{"num_hidden_layers": 12, "num_key_value_heads": 1, "norm_place": "pre", "rope_theta": 10000.0, "tie_word_embeddings": false, "init_std_up": 0.0528, "lr_mult_o": 1.5, "final_lr_fraction": 0.0, "max_steps": 8179, "dataset": "wikipedia_en"}
Each number is 500 + 40 x the weight over its row's rms, rounded and kept within 0 to 999. Layers, rows and columns count from 0. Numbers have three digits each. The size before them is the row's rms in percent of the matrix's.

# gate: layer 6 MLP gate, 320x128, rms 0.123, rows 164-198, columns 0-127
# up: layer 6 MLP up, 320x128, rms 0.123, rows 164-198, columns 0-127
# down: layer 6 MLP down (transposed), 320x128, rms 0.0618, rows 164-198, columns 0-127
gate164 094:509474472475568544440470493458416571454406492506548566480507445442527487492485491498538503499504491525519520489574493447467528531488499525483540467470517529596491504570505491462484521538434492470455503502499494504514483485520478539424434504514512490565431553469476502540549492546452513500568417537515442531472542475470446515464458466448452474421586454425463461507564426477500488473535
up164 101:554460540507534497417519502580526535492483469481501479424479508478408524490496524478495532498484503536462530512524494515466412482529532441488544560533464404461547489512543428508452534437495410476529511486557397460497446476422542496485505502507513480519555508487456484524493505493590481539489469517487491467441559496476509487503539543559515516465484503529439482613511501446422568495459
down164 095:419524561543435493534556492488560482495445505450511556551562513513507473448512465502484498456467512471505505471488543493535561447528526558480516484529484589490479482458426567465523509536515521482461466463470501526533547473456517463481513516440456505501437484487446468438560449449487575484470499447555491523538505518513624499505493574483443455552422451597462563468486527535504486487532
gate165 099:500504431450458495517478480459505482456511454544534552500428548496556552522470495470546500489484507491502449490499534482425485511487493551497476553502427412488475479442553572533466509501554476551570531559512511467529472507403493518438541545554455545593521443520514517492520493485442514552551453535411524546475508546537435527478523474517518519591466490529421479483531556511567468518462
up165 096:411440462594545480501517531559535496489549510464563467469462502385443420482496480452463472396525566448480513486543453473510539469505503522522502500479536481625505557507522504499498531522495521484545510497478543493529565491505569476493464491433472469478523568447538484549438450471454560504483536466505470458487423461531504488501522473519444484436485486537511488528501586534510498475498
down165 097:439523502455453498453534536434499500488479495518526496517465501475577539454505529436522465486485599474504498458467519540486529528474580505500439548455423490513430530543528500518470513484520532450565475515555488479484512521518536512538564540528504492521503490466408533510516358512530429492477529474467473513487525490425456467529552393516550511448492508506431548464488465431512531475420
gate166 104:507502466436450499512520446548527564516617529458535522506492529502462485491543484490548553484500482465542514509459447514524499571493479471569509446497527541504454485439474439484484435464537522467400515503408451537507443507490491476482468475462486511508459514535491537477484536482437485501545498549475476464512581542476495445453491566511578432435551506550518573500566509483450396479540
up166 100:493503478466476563483507505486444515522529498464486569467470409488539497462508500533459499486433514554546524517540545518437564514433545478473473539480577525555518509408435580439411471462484460475485473510565510517527487450510512500575457482482452506531529451527514477472478513490538479556508551552472535573466486438553501495526489496483477540486434528511460425486379520555463462546500
down166 100:554484461463604563453468511449435509485498494509507457471561578464475482500490479511562520505493488551461568537485406509464497384487490514459472523529497504531493525536451478474527536428499429499567454526486542509438472494561491516511528511499527517474450456503531465487491531411569464523477456445545429573461451500449511540507488477513451540590517455476467532467496497483471466436539
gate167 096:465426464511476445523534490489529518499529504473551548509449440527518460453576454499519488563462494542553428482515533511509511451455534527500458565532488480356507483495462445484535501440531500479471452506412465482416489499482517519468539539475494543469517572505492505513503532459460580478537532531534476523465536481453528528507495533564483395561575562498503513584513497483557473538475
up167 091:451429440461498498504506550538513502560432461502522501518469472506477524510506488532519586482545510498489501469547520500513481415530485466508586416509498529495501467444487485474560446570523483491449526517421479488535533418576515428479523514533488573552548521503466524556467453471503541561488539414547489486503430465514426536425491552467519466468465547478522564450492480529523585530500
down167 093:486497505469502486502528482528491563543457492474485548515476451501496451538493440522517520532496443538540561477516491418454543556510554497479468501410464558523536497526534568510479565469519482492502565521455483497439477549413499499580448416512506513470504556486554498502551521584488460433436570558529505518449524569574530492446514491524468423584501495533484475445494458471487471573509
gate168 100:490519493553495491539455521524506520514559551525525545497483464556488462548554523472536491504572600526571482441576504535525486523441447525562502447569456466536471549523487576530474531557468457485525472563483473515532557411458530496471526501547548461536499510504465531496531527448445434526522496439474427478517511466580530474380503497463540507471499566544531480507512494477488574526499
up168 100:503498492575536515497495522566461515535504524503467457524526473587539494578451540537491496558454503525498490463537445483467475541428493530523535495470486459606495504489518520557497492502491422522504515504502448499442467454445497562538516533577501479516559500421542441489494573512495475488524531519463522461528486435608437468382502430470496550513508555551510539475478496478508451553437
down168 097:517506569484503491501562471498517452482465500528500502571492553474438505455529468480443503505535459463537454451446555528519503447487481420455521504477537510497485503461484437468619532538503555502485444478491526518571544551568506433474504541478400492489470524488472505481484474544535632462468531475526555529502478480489525489523493516547521504572510482516409526544555586494480502475410
gate169 111:537460502516457488438507505487531467536507506488468446456521454490486469536482601523478516452471535509512514476425544492449536502431484479483495507443517440458536478519485480638449454520579481481453471507508539505442505463487499481413440450494424485480404478417531483459507527514463529469490484499531476412531454586506494478465468512437476520502475516520504524518414526549562524562474
up169 108:510573446515524540442516572538523460498597555494503492465451530494451525559490519496558474528485462577510454479524505459485486510506465470569493478474525547517503486460439464451508504527544472511511583490495555520539445484443482496498514543440551510517505481494532554483440509535479448603503463505494556445437444530432508468474564470557521469531423529506556473448477470448524564485401
down169 102:475504455475562521505520478508494551546492561489415479519522539557494490463462473529459472463550466515496445468559510491470474473545480514554455483474494512497518436447562529519525527436519447500506471567501518537455544415525474542475544511478490585462580486554542493550506543408461461453474535592448508526447526542545560567556492506542493521462485489495491523492468495466409531490396
gate170 098:550478454517494439453479499566455481523529554461528504522533556501521440488503537529518549500475486462571471417529496522476564546484427551487488424482461464511501431573501456530535495611492527468554457414476510538533464510385536538477480498484517490500507519504431544511544570565511434497520539453461475490521526500516538461456492529502449568508571510527445518506469505458512528439455
up170 102:536553508552450441499466460471528576487474525435453464512476471470468499468510563498478509507488514576496492551550590547464486483531458465571494507546512480573522483508507518532488545436490539546417506489431538477448474532447476478495538495452511515470540442472628490489477491483491540431532589516459401439478474547521515470558441519519513504495542479549542534488445565495549503498509
down170 102:504532538478492454399456524399486508550447442456413511495447501498433524489497502441592487510527569481506604552466495571472529466566533436539474428495542518450518475512542510467539496481477533519545519473576517505473532480495524465524489503526534513565570518521515453496425462463452565483545492483480416451437507487542468528530499454519485484502462533537523539479467509557514468498531
gate171 113:541527528474481471418445500527499498499492501491538490496551548522497488489551458487487499457393549494537453470473490440457521525515500509579508507478459602509422453382547502476523531523505515530494432483451500411589495506442467542447529529466513543454455452408491499481498455452519471456454525514460544505565423455547515526459461554505504508523543511509487525550555509538479483499556
up171 107:473553445462501566516485459479488423459452477536455501525505496520475583491509524470492553545586496556468474531481526507436514585524510563512474519576450492447493516466524460475474465489494574448446578582487524481445471553538492543494502508534527510549509498468473530436528478519502454590555450485540479510484468410512503555542533503533481453462484490585488426547473590505508501514524
down171 106:527496456401512581494509465493464501421518490526530572533500476464550411454497424498469514535532507532523460480479445496517544570497487548503536539548547457583504503467447449515506439477491583546514528495488483590517499481517538573540551492500527511462456564558523464477520486498531438478464449433458477484483532483520481512504476553464525566584558561451457510517474546500436473526484
gate172 103:519481529456559498494378469527549559472532558499497483509529485511464520558481539469542523480520481538471500571503494520499514537523557476587529479414445488519510459498551572516391424508456516509469441558451496433528510499536506473499553542523537469562455496516498520486471464584432511470470465474475565454541538509529569452484410520527527497469461532552481575510456518490503531523488
up172 100:551482601502444548502484498513550473452526501511463474600510493505523497484546442505551536473528474532542422476458471493423486499454445476567596518478489432575438452457443485518444491509498459486503520526433572451489505557459468516571500493524449593475461472451498517509516535487500397517486497512474493474525481478504506535498509493528482491481474535501474442468481508609505466590489
down172 098:401470519506620469591501514513561552429494457470499450557469470468483534484474517579472490428452560506529464501521502482489464494451481482486512566518467455513483456524507516569535502465538500453565492513486577519495493510493427478497488532455535443506533567451476504612543487510478574515611521514556531517483445501433521512466538494522563485527509496504506453560489478515527528500494
gate173 102:476502543507520463518498485475478513483527513514506497512482499545546489563420470483542457450607418488561501483542570519571540492479545520603548484488429470568482511469513560484492464526479468472462563478423489499486529485535449511426545510436553490464507484481519581447467478465425529496522521499426454582462528498547519496456469472459453520561458534505569502475537545468486543454534
up173 102:512469504480493474480476502518454496469408528530531544513554487486473461418559440456491492541416471463513594456405465503491500496525494529557546545535458420477477556479497535486500535535435511518528535524527544411465569532491524504491455442396392517609495522492505469521563515467524496512502498482510535461524506498479537491503476468542523477489484540493477486449469465566413475487522
down173 100:523510501461570566483465580491562482491527422474510508473497443479545482557479487415537503573459477537464473571489528502456509536544540538414523450485541576517505518511479443544476494472458509501486490458533493537508540452504502513572529476530464488453567542484546529582501525492435456554497479551542516541571497544595519492498516591511467518516489485469407452528527453466539544475533
gate174 104:513490517544391512526528553480544458410532509529420468400518486469536440521500468448525528500462506454515454514534510462527486451495538567549490519585536507499508531529507544541490513513432444493482449534450433492472503501521462595515541517437484464526469464575535457556448541492449555527527540560532479552533541526491478459532457502507466477505505585560480501558558548514487546490496
up174 117:422524513449520489490512614479528514534503420460544487486523471475473556585449498587540539439516522447524501469489522487497491535494481413593568509465514508535454509526495431470481547585479478499526488475489491478515554561542439526415488491542517481445419486573565484528516469492494589489518508529527438539479486526488505492538465413518477488496518508487513498517523584482545524540517
down174 109:505482499504538529517534552553486563485584471478580476486438486460518536524516552532482544565513516561517484439557440453577491574505494440526469480493466535482502529574486547541540470483464482498525449516433485480528556450469473492452542534523516475492558456471582423510500526492477495551485462497434495507432565508600487470498516516501447469517614530521455514450493484569485465494542
gate175 095:504525424433487531533529496510563515499502520519552485432485535506458501444479494571556512498488437482484428469393502486548520478511542519501485493538505519505489511463497567502503414437451566485507502427539520496559526466533445535469548570495460493421553544448512471501516535559499472436524507469545459480505443495470457530522530414455401563473471483426537519478479492494530525418482
up175 096:472557597473530515477525422573412528559480496483484430492546496497513589525499444461467540530496498470419545447513508485514486486479568464449529522508459429539486527523522514495550499513545499462525458477489418497515501460454482508526485514477518446503601528482436536528554489458552587494484532486492521556495505584443474526540515513482538503462432535459610503530470464507463524538503
down175 099:473508522485496496478474523502488527437492521512451515498528501455490521536507469540559509516487577537506514557595465455512496520448425493501529496524559535525487560515530508471465461560570479500531538555591474500477468523499519534539474501517480526591416466597527423540460560523560553478588541529490518568452470536462510518473411516513514579498453516530451522494531476581508480536564
gate176 103:515494504518582551428562537473525581453458489475412494535530549517484491604422475517484485469511484544511551499442516557536514556528469544523495477483481520486440544588520555530508453530479450444562507490555534488482489462505482487464554528476455523484546516530507541509553397504471516556500534492553465495477456460491485489532504420487415518573508481507480509532476595493434485481464
up176 107:405529549467482399511472499502535472523545469540428496449520425523507489473538513450538462533475548541473513486501480549518480446464533530440566479502513529497498528539453504492541519425441468506554501485452486544449504532543489509518478558566518514604517552479477499488487430576449540410519535482545550503448512499494532555496497489484428545456459497445452482482425408496497541493465
down176 105:527529496452503552485468494516495479539516500497535504481506544500556531492496498494436516614514457447544540529531525513394481499564535537566523516496515487486535482487530461530540565492556563498454578548564519488490560444497497469420562478498485517456501490520547504484440512547531487491427438430483504545526493544497511469470559558489566577441516458471581445413495551545490508473550
gate177 106:470495463540443524441440521459495490505449406453512476481461501524598487512519521533442469530452514532484556566567466442500495456459528471535486587496483488548502566515543509554427489489473428499571553453398501470502500453491554430453524519497423516533486512479491517528508521527504534529527546449527510506509486432446505456520430486518512396496476478514487496587511488460439491540496
up177 107:593577450487459523429458489552479543501510443476445528499513532473496475463441521511523536480409560441531499469524562554513487499437539468442582542533532475544462566506475455494458480513503458470546505455471533487464490540455489482510620453463433469457510577443487512517567524499531533476459475503542479415464507533506516546548463459549481538535514497439518472540544475530503492515457
down177 107:528553488506503520478464573509446488473517507465459486475537461466501524441428543507426390462488546522477512493508491535526566531513491477466469462444476509573472509567475504460534408506490541464504489487453495493593529547498448410466497516425472516488538522516592498440508509497487525496572454420461517552503467507546409461470488413477500456495566486540542531491542486488468465550503
gate178 095:508464539552590502512538489502521564530411575574476531487525503517469480535435500517500520480447563472535514543528468487491508508515428468487497360426472515517497517561519542456529562480588522503505589466477552493519559566465535482498519484519523516541489488511463499437461540475463539500475459507510502448479455514539574523454455557523541453532482464552517452510520482474492567552566
up178 095:479479445539489500527525496468472548488440486512559485579570508468522536489455501463517482495525553470416392456551504465503473532512454534475533432543554486544571544485525479481534494437558477532450515513505499528547464551510502479460558573499491453549469526523510488545559513421451537535476520629473526494492482469483472535554487593533499520468433521465518507519427484516520479542570
down178 098:494441518590496571553539501452503545561493452466485527509530483480493497463578518412534547569451481539594520409456431460458460483537568523511468468505469573553547517533539483486443481513482497477524521476466497465485499451461505534432526489513525455478530485510521509509526463541543479493496471429530573495443510468538562474477462487426442432494474556482487470422530489451510505546555
gate179 103:463490465493544517504464513489448486502497564493519518520512620488468554478538485484580435528503476517547458441552509437493483469433522505520502532454479549521511463478461502554501478561509461482573507532524575514471509492455415469516471539460550549580503571526471522517464457442492522532474559432423534525387478492417405488492523479520496456498465468574535517527550494492511495493512
up179 098:509433419543433541562485472501461479525419454508483528502507520494458491487582513527484422506543563470449472452490489503480481471513466483512522530481492551482464449517468437513437460445503497531560455504454472543516468500543477432507520496484473505519393471469490539514544537465486465526541491493489520511493423467462443430502479393538554453503522486562522582517556443533445488511402
down179 094:487482476529569517466490529560560462454492515479509580444469414493540497508516537505441507565509592547472568472530426542541524549455543482435491505517525545506482498419539498458569518580527518533476549509437457494515526440443539491525569483526510505511520521559489510485462509443510557480535544521428507499537561526477509479445514553430473521553505566504486501414483533437482526540463
gate180 096:513498491516593521496482549504563501582402514493489515476558560518496445506452536520496458486478504536513569493450481458473430415439530512495535465536481559606544456468550559503510536480483456493522496525435469498497453518489464469502457548530507543489475464455484485492508538548439458476473616505460471524537475459526508464442564488514510542541595459517478444448555479536491517515547
up180 100:510486478513466470478473480478494511487511483524528549506511500490554515523491490418444494520439530455477523502444432535525548421525407508481485507555551450451484437515558491508462474515476576505458499509512455483484466512492514496513560455496469532449489526410448485488481490602483512507458494534504440484475438534563534433476462533383426501555493396545455537511521578479478548467445
down180 100:536516522534558527455554498537471492529450507524499510537532479434560539517437505537533458461536523589452491514560502526463543534465527524489536511484491470479517461530516460554470464468457524410534458424437438556526514509558500472486503505442579502500443433517481552501542471457492463426524546591511481587553510543518544533532501550591546431517525545511476477460573471487512496490529
gate181 100:476459570474488485492517494569487450527509470504553444501523516416519551556570525434554517455503524516530562406488528523497494435555505544546566443487531408579450555480534504567538497525476530484585494447539550511504518468459438542499517453515513479490479480509448429501467503521536505503489501522464485536550488532554514476531491564454509554545520523543514426589524475543521534435489
up181 108:431493464472528483528458565481485444529457502489455554512457525491455532503573447454423531513562493505520612454466562577502482415566591522507448452475553506489458520536513516450517441429475547501515487546501458523550518463542462568444472460530468455484442462525474500530531577527515465439477540509490499520486560471497480467511461526493501521472510548511498482463490498468584473486578
down181 108:530425459521476506568470495524473502459577418446418552503536450526485524439478530515548520527497458555497496541467408522470465530468527451489515508441549478541501549500496426512455486401515488559493505474438464510554535446526583480513517485441480471515477501571551458507514460430489532550511486473508456494463496499510565497481505486514542476483393553450423521503517479434473467541529
gate182 104:516496512485496504433532457540539466555477448404541498532453511428495535535564484548501517515466468548440460445536432493501513494561516503525474486528432444480440549504504533505511532490518513453537435470465554468516474529491537438488498518504556499427443547487563583496489496550545396544548518473472469458528537423512495527504580473523509548517393582486492520550530499479508491460467
up182 105:492578522482479530444478426638466538501410586402517490522492546483487506543554461490533505471447474543511473513525439472517495507505528561497512516514510520468550444514555548490514502503494495480487439503495483485480558450478523520500456484500531451494404473458535504491509441460525514433496488500481526430408527468523460419479539477489538458498465557498572527499418446545482450539495
down182 108:520434463406475480470496522475553430552548432513490506556540554516453494444466488597575539445481516572493538470515584546529423491521512477517494492493576541511466535511520466422528471474518479539495503514558466548502519467506460509491407535498502458504573427503515428491539503475501479490499545465547461535494501442541529518476437528544499492567584468539504467582499497483488514473531
gate183 097:493503501569503427507460430438481498466504500506514497511549560494484500440479509491463496491468423486503457552478499481478453489412508403511539465489505485476491522530538549517493467425550518522449457471447540508513558465423523551489554586500455555563518532420521487503422464473496548481470501430455494471600476519488588477493539522510526485500513417559520479446483521451463565506459
up183 097:497474502449522433417490564522463537514416491570506528570465477483499446555494450465585456560423522446525479431474487533454480455547444489491488530521520575536523415424487436458500539503474523552504526591518473533507506539533462497506524422479484483495502530527481457469527481517509506562498518470567499481437457454440477505432460495497498504515512409483549509523453485498509554441518
down183 097:435506437521494489474485506525528488484503442449506545572515435510544484545445471497482467583562479497509515506570548521542432478446493507570484509542506452460419559509495504449427480471543488484481530515503437436572513475500510500494561508532486538576450565479492575415462467541528513455564505538518538492478421530515442475519527439518583472525499545516497519462520492529522510430426
gate184 109:535516514510553520497434492389497489531539589513479497538568574473546471480471510460515473476462476482468513480504406528520494517553515426468548532483533458480488512542466535507470567528563488523462507433479520459489484471530487559499506519391577524491496521505524526481530520509523489456476461521492551463465516625464499529519615528531480503466477548577441526473477494476430434514490
up184 100:488476487451512508491527451539480497510516417504518498478437525558476509504540502473382537526469521506516568556513496605546460501455459474489487493521523475438430494439535490506499473456446471446481508541550519484562484464561468505508492508482451515584458461557529472489527551524546418524487512545464504495453528514500460560561453549488498466562442534467531441471509599467566477437440
down184 098:488539535460541503536591486546397543520500443541547527524486489514594495484542456509426595480547550511516580571476520463519490465468543459587532561464450522521547487478493569456518580508504483514532516497464473456448548510484470447546510453567519491474490498500469553564478517540509467526510503436549580545543419501505456527502512478514481511504510462548534497470493528522540506429508
gate185 095:514466525466524386517510476556487507497491411449531441473498530543515529469479497528449484441566487476482408505498480471483469447488510505506569468549503588559479482447529525445425458472465480560417512517506435467478590440446469512470504545514501583518518463518502530535495563494499474494567524478480465534561496528560523527515456560498492533489484553451519500455469476426485417498480
up185 096:487624523446499429505536532467464462588521563476489443481506485517463497544526501483553508457520579537528416543490538474498476475420481444553430522535515476481590561492479435449469428520465467486505492496537510520513481545459512478488497552496505496555423555513428495475512501529488447494471445497501479470539496477550554479535538492546523535522592512442439471432477549481535501533494
down185 098:480471492445444477505469483550462486565411467522492468491487555510513508493526505499542508512539488472519503500498408397538505422558544509526468452438516523478498471479527493485504533483468489525466560593453534481473538495506471550525503560546498595491482513538489404529514503537452573439545481491511497498520540497487513543549552545458449482450495532519615550519463454425458546484425
gate186 101:601525509429544470426482506453533563508500491470515457412528469485439580466425544580527494443525516532486481610524486489536524458455549518502418514542496543480406504439563507558498508544479499496502545475483488506438525420470502498515511557493481582532488472479516495450528500514460517473486495542474501449514545499445509506531487535471455538494461485512568446524437515501437452481530
up186 104:533500469478531498524545423524509538499625537401508530460579489548549552531446575484486464437499440432519448525488435484522471517520494516496543529460499487482500430532512487459559533522359547478522526489498560547519443486489510452470489483505538481509567485493499485541553441463494581532514465547475524532497517478487416483465453502510463571443480451464476537513509487507516502486518
down186 103:440439495563480566474481473557495471450501500565466496468566595510462511496500476590573510520523497618544517511537541543539454553534524437500592480461450578506483502518531521480483491496585480510489454510482430512435586463520477476517476521497486517477514454564473481541535470439476498518574521486498507477522506504514502537485487528480535544524564512504526413470481550476584523500457
gate187 108:404455481505500483505417466516535426502559476566514460552496521481513524489450448486481552476522519447559459479475518519473529498417428439515430455545463544531534504497499502516440558505547519495534476556516524499479414485485497433515504440545470487446468511514482430480522521481569614471514465454424502456500440421495428545474506542478495481519437483464470497503499481427545514492486
up187 101:583538457479559510532551510497529440484483445463563545548477482545474455474470537471491542456467451445482502516457476550564528495442452437457576537490513488512397473494499509544549480453504471545544500436526521513488492409503512543484441475442456492497463487478449563421572453529473528506511469512427455522541516469456492448482459506538422502560571471532506437545480512456515520528500
down187 104:524502468525560494470493490481520486510557520557547513473510512554527483476561477512477539482551495504496494475545510501537480440507500472552463561498543466482429485538559485542498457454568518522463442468498514500515551516534480457438524497432408551493411516451469446517546465571491465510561443459474520514446494569471592489507444502574517528472525571552528473556414456482531423532575
gate188 103:504507529471469480537538532544495450500551543516475456428552484429466476460455445535538532442481497467499482575502478483539464578510468475500415512492499454445527500516564498488519550586441483548521494507509477501492497549499559507552511416509507459500444530533498500407542434485490496486475414523484538479487475492496465488429505566498490537478585495543406487541548578443512551434453
up188 103:456469462449561451550511507482472550504514522502450400510561474477461463527444503448562525549528452469480483514540490480537444512473547457535515549530478503513477528508461517503449564468451477421433488514463494477432574469497535499489492466551457446463461475576528532453551474493472529476440543559483502472494444517443524456512522486498492526538510562496524450543579501576483518366478
down188 100:589491494598510467450497515523509460504547475522549452537465553463523526521501514499489494514553494549479459524483455518466496531421471525445440510483541492448507475539481477544519445570463579509505498463408499484519500520432519511503461511578479491447510487445460509468472485511568600456643507423495486510481459489461484573497570471544528431534504470513538546530490541517516489539500
gate189 090:498469555447509512449533564491527494478518509508491511494542451476461477555449517506494564546510542561485503566538517573434552527566492546397545511488466489426480495552503513518434515533482516526511433542486449547600539414508506510587483497528541523567475563541486547487511464493454555517450567471458541488495492485519458491537556490545521432462533472497460517486536430547472509529430
up189 094:494541465524543427535537530532508530587564449546496506457436509458531484561604508535470453514492480457472519459497544478476536526492466513508450519456474467442505515563520494533482470470421466464508509466529537462497498439496460511515554535461510549518501500536516501535405531485591544485520478533556512541426536496467426463531528457418428509476441443483546596469524532522523463476460
down189 095:464506482471496503525495498458565455452491622481475477479580525496465456433468499467498474525537505546545440568495562473452471465536495487459526490465479481457520490468552511424509534513494526528527464527484529505456487544503510505477509499619460438447491482540495456523581510489457520583493555464511499499531511581477546611530511474520527544441519524580526452481446408465508534508532
gate190 102:553549521480463483545537488533510553489507524436523532505427519504504508485409481570481500588554536513441505444498533512505571526480558501522475572505450499518455442517456468557529515518517412379516558499464529458524443440529498523495458557469461563536474455489519482546552550520517486498503499462493520514564473533423512508487594492496458468460523503516466481450485554555413513497458
up190 094:523538493484521464527495478488468502580537498569513475428607442554514525579571456504451591476536541471563527470443510392438559548495531514526473536509530518487482496522505520524524455509460448533538435534451513487474505517457487461529470431508477492526454570533485514493481519509480468472508433560546488500487543533538529428503482532482516502571512467560427420484522509455521576506521
down190 092:552560458534465418481526542541532555561532547466527509553415474424542494592454466540499490510515553522452465502524475464478523548463579467525467468495535502521502483446513489510499458464549519525529572486595496507516449434534486453586495469519484477496496519468501530562551480474514500562512478549467481559494493492349427511479491516468498555469536499506479532444506557469500493479499
gate191 095:545513437495485525507571445501434496533434467524481572450498462513555487421476537514548465490491535578507508530479471455490458484510498487443569515508560491451435552489431516453494383469476393443502547469525463475482519442470521536487523509498470495470470467545461577519527471512516548498540513478522578605488479510526525566508479476458522482530463456479438523519490517503597513502489
up191 098:601426442531559531455469473502475511460473435523490517453542416495528564450535439439441496423511476526447431474477493538427493501490527438510490437524530550496535501579478520492511509544527405417431477490525509488505487551490459535454526577521478493456487484520485462508515525453521434532534477517430463514552522496512499566491500520556472497533499492527579458480507460521502490581491
down191 096:458566451489494466565526470528499438533447524507537546552510565544546466516514464519491505549512494514523515408501513507501456544559503502489564500495494540435422478498486516489492446462482503463535524476456458463514513439531521487621395482533519594427515463476485503522534573476519512480449451472492560558503464524549480522462467413501544521406533524494500547537475500536468576488516
gate192 109:474546510551505532526531549462471482491524432477542538564479581479481482503513538435466488493484516428507522427388406500555513485538474445460498519468440479471491496505506497538481510512525428577443478514515478499462555473453539515524515512447525496557509510483432457483520513471421489472449526524480409479540505487481482502470502583521451477432480567570436504464435536444534455567504
up192 100:550475511512458528601552539497538469488529534559489513561496532546526582472468458520517471463531510483467549515519508504434545510443490496450520403507535498574477592450473520456441544531563519520541475475468543463545501559562561437525536536478503582470455469529470551596536480560472452518524539527480530496476503480471572528467522495519471509526579484531479542486496450527483510458441
down192 101:451501505510499538513521485491472507473532507468464518556543488431484594489450462496580476491523508494440606524499489515568553544567499499446478424486539545513489543495527494534505491489518464484474496486579556491471484474423524478552430491505498440429559568576463546490531408482559463528481516525506472552515554545504487536463466520465521481443513564437463546404455486526522551481513
gate193 101:460512565514466481479492501453522474413493514546482503464474570464491473517461523467592509503433545517527436548546490518464478537546470438513470447491525441520452488577488487523416508518463533504496529481537539477517497542486551465521537505465435485493478514441465378535552510509531528463532507447511550471500455442469619544484504525616589484462559521521519505513452476508505476507492
up193 108:456547507518511424466470493475471436572511517466515479498535544494478478524454555492532487471518525457517536442535489432479543463458515478477500543584480447530497603537553484579528483449496512537446499450456521521452462500449507448505497490552479460460513481545496490491540463490500542478512367441517534563476431451484546520494449502449489506521463435503532538507557597476433479472428
down193 104:465504473532516450461465438515454463501516519460483468517505499483474430526391530513500518472475466449479496537427571446550563476462548455534479537486509497456507582528555450573575521473535478436447522432457577480529508526488525512537529542402478479549431489446445582486495517439518561467493454486526539514507485442477492534502451460450445532568526481528501501508500517443487526527535
gate194 101:499456530437470457524526570566512557513556464475442457432477493511508503580561575521536445497555464479469547543499541531509450450529506576520493560502509460529526490458553576445497522564464470420521556547486567528511436461520505540451544494543504521520488519532516543469482506501463550524523526500491452515506483399489502546438469544447505488494481528505555516576534574503491472549429
up194 101:473484468414528513538484457461469482518535446544587491472567478487511522451473442437445520492526519580500562507491521567498482496507520458530541463478489503543459508501565511506571543482476542545456492527507476436489499450511504503511461533529461496517481476579463506501475338556508449496513498542487418516500564525531479465512501545450444530492587529530538532503520487470574412502451
down194 102:482520527572500433480496469571507484466468548440469507521456586470517513512459527432396536452481504477518526521516523438463418529471548548431507479577475531527510445497477473510473513552484489536459451527515491501505529529502517485559450516512452512469432422493500519396547474476534529541495542436441509457470551433472565575512487566539484483465510569530459478481527494459527511539555
gate195 101:510468522498483505460456415489477512573562482483516501470474475447536484529480509465521498437492597458464540500506505573495517566498423461507513527481559479465530585495482451495464538546544521469486532466490489447521455467463427555548514494526400428553502564442554496511452465566522515468510506537559546496448429546463525531520519554542463526441444429468460503516526527528532567493489
up195 113:497504473521484433510484476501459521462541524484531423548563478481475501452510486533485574440474571468469537517514492608416542519438496485543469462455557477398532520531473463479505474540416492480502513475466476462557552528525538445547532509446482440486506498500614481529530498457570468512448498457443481488486479467493512480486449495529471533540529512520537529537556453496522559592570
down195 111:472472550573449472523481442469463537443550478492438519485507543567427543498502507559475553543509532472496448482489494544474468521485569419508507512510513568496523461450558503601515537470459567562508537481464506523546515482413496529537581473478508454508491470487521483503481488370504531464436512475514528540540495571457556488526493487529536514522551420482519542570479541490510569501510
gate196 114:532530477409501492517495496482513474530512500487456452483508511550489489430584428597472535419543480480569573449507514509497500412513535439515541504505512474518562512535572449475434495554493450576442477466487492507446513472519500554524497465471486492475499514468478515549485563509512477505515512571385547551513592534466503464543510516510475506514436551423493551529562485552519514496517
up196 107:517488489579508568476534524421439485471552469515530539490580523548518511581551525543525490487592538507473528465471526440498433511562477472535478418494540496529449565505417530455467461458522508479555538545498537522509482466455498500486480514505481461508460446472477455483480414532466554438526541535456499595576519540509486527470482474536511486482525484486462478429508505439437462575465
down196 101:513562437449501444488497501554504515396563525493501493465538513522554511548515503470536501498528450583496517474469442471489467531492448505464533532500525570526469528445498484513555520491476496492454439528436506506443463489482462536453520536511454504486542524612620563517538493442544513481496459449496561508589455477557387545429510546498520506535506490472525487484486573527494523519496
gate197 109:551497491452516499490527518440551508481489508525525557432495517529517448534544511495501552533447542566544504520514479530470491554526399541516432514440394502476527489480539476580507567490566378486506502467542517492522513526467532597515520578456553480419509549510539483477492490498464501475517499482440518529517485502430422559456483483534545514469486534522532527556508500511500516424421
up197 106:536431523532487518512503579499489494460462486501518493544470460480488492505473544502498591484559512446482490544537464533465555486527438437493441453456574453506449509446451493545452424509468514570492534517498486516464505476545502515470497476472507537455482524473512504500551528515587575564575410546588506499515512538465537483525423463531541390487504521575485511582453534528536484490474
down197 102:479504538619467494550500566434473470533556474564491562531551512505489461494457502454491423507535449500543524479518495545628453501512475554528532532600545506496542478464511414544524521450594488440505476501531457439508477462481585563503531520408507521512458467548471524466459496510489429477515519493483440520464533522536496502535511465516458454488468470494477506541522514458533533486492
gate198 091:518472455411567431444455503561526462496508465559543525506479488498488459553507448496524518455509449459585465464575485518465532518502511500476440483495555511492512465549543479451513539471421473439451468469566518445541511458471482607496518574412536481503460479570443550490504461454459496506429487545457526481529512559457519489471436471528483526502503481498511549537577440512499452501484
up198 090:499469552545488516501524558579587496544434599533530522461493420444555497514532501503544497565498499487513478496466539525477510468508505518462516475430487524489539455480448481434494530534496496485560520498434574514521462474465496551562503512518516458481454532478474471392502441416530416518599509452486498467519557488449486539442538531542441511464518539480549462537484478522460513425498
down198 090:476488508414564475472463494504523412490545487540572493520511478425472500533527527468506568449497506492549471523563513404472518536506543465461448511476510505530510433403531448440470559494401539487532453466507500429449456476484566554495552483488518504492463446497436499496554452541463472493403516490540525533532512532491480468499449495559455514501546503535558509516525450573502506489438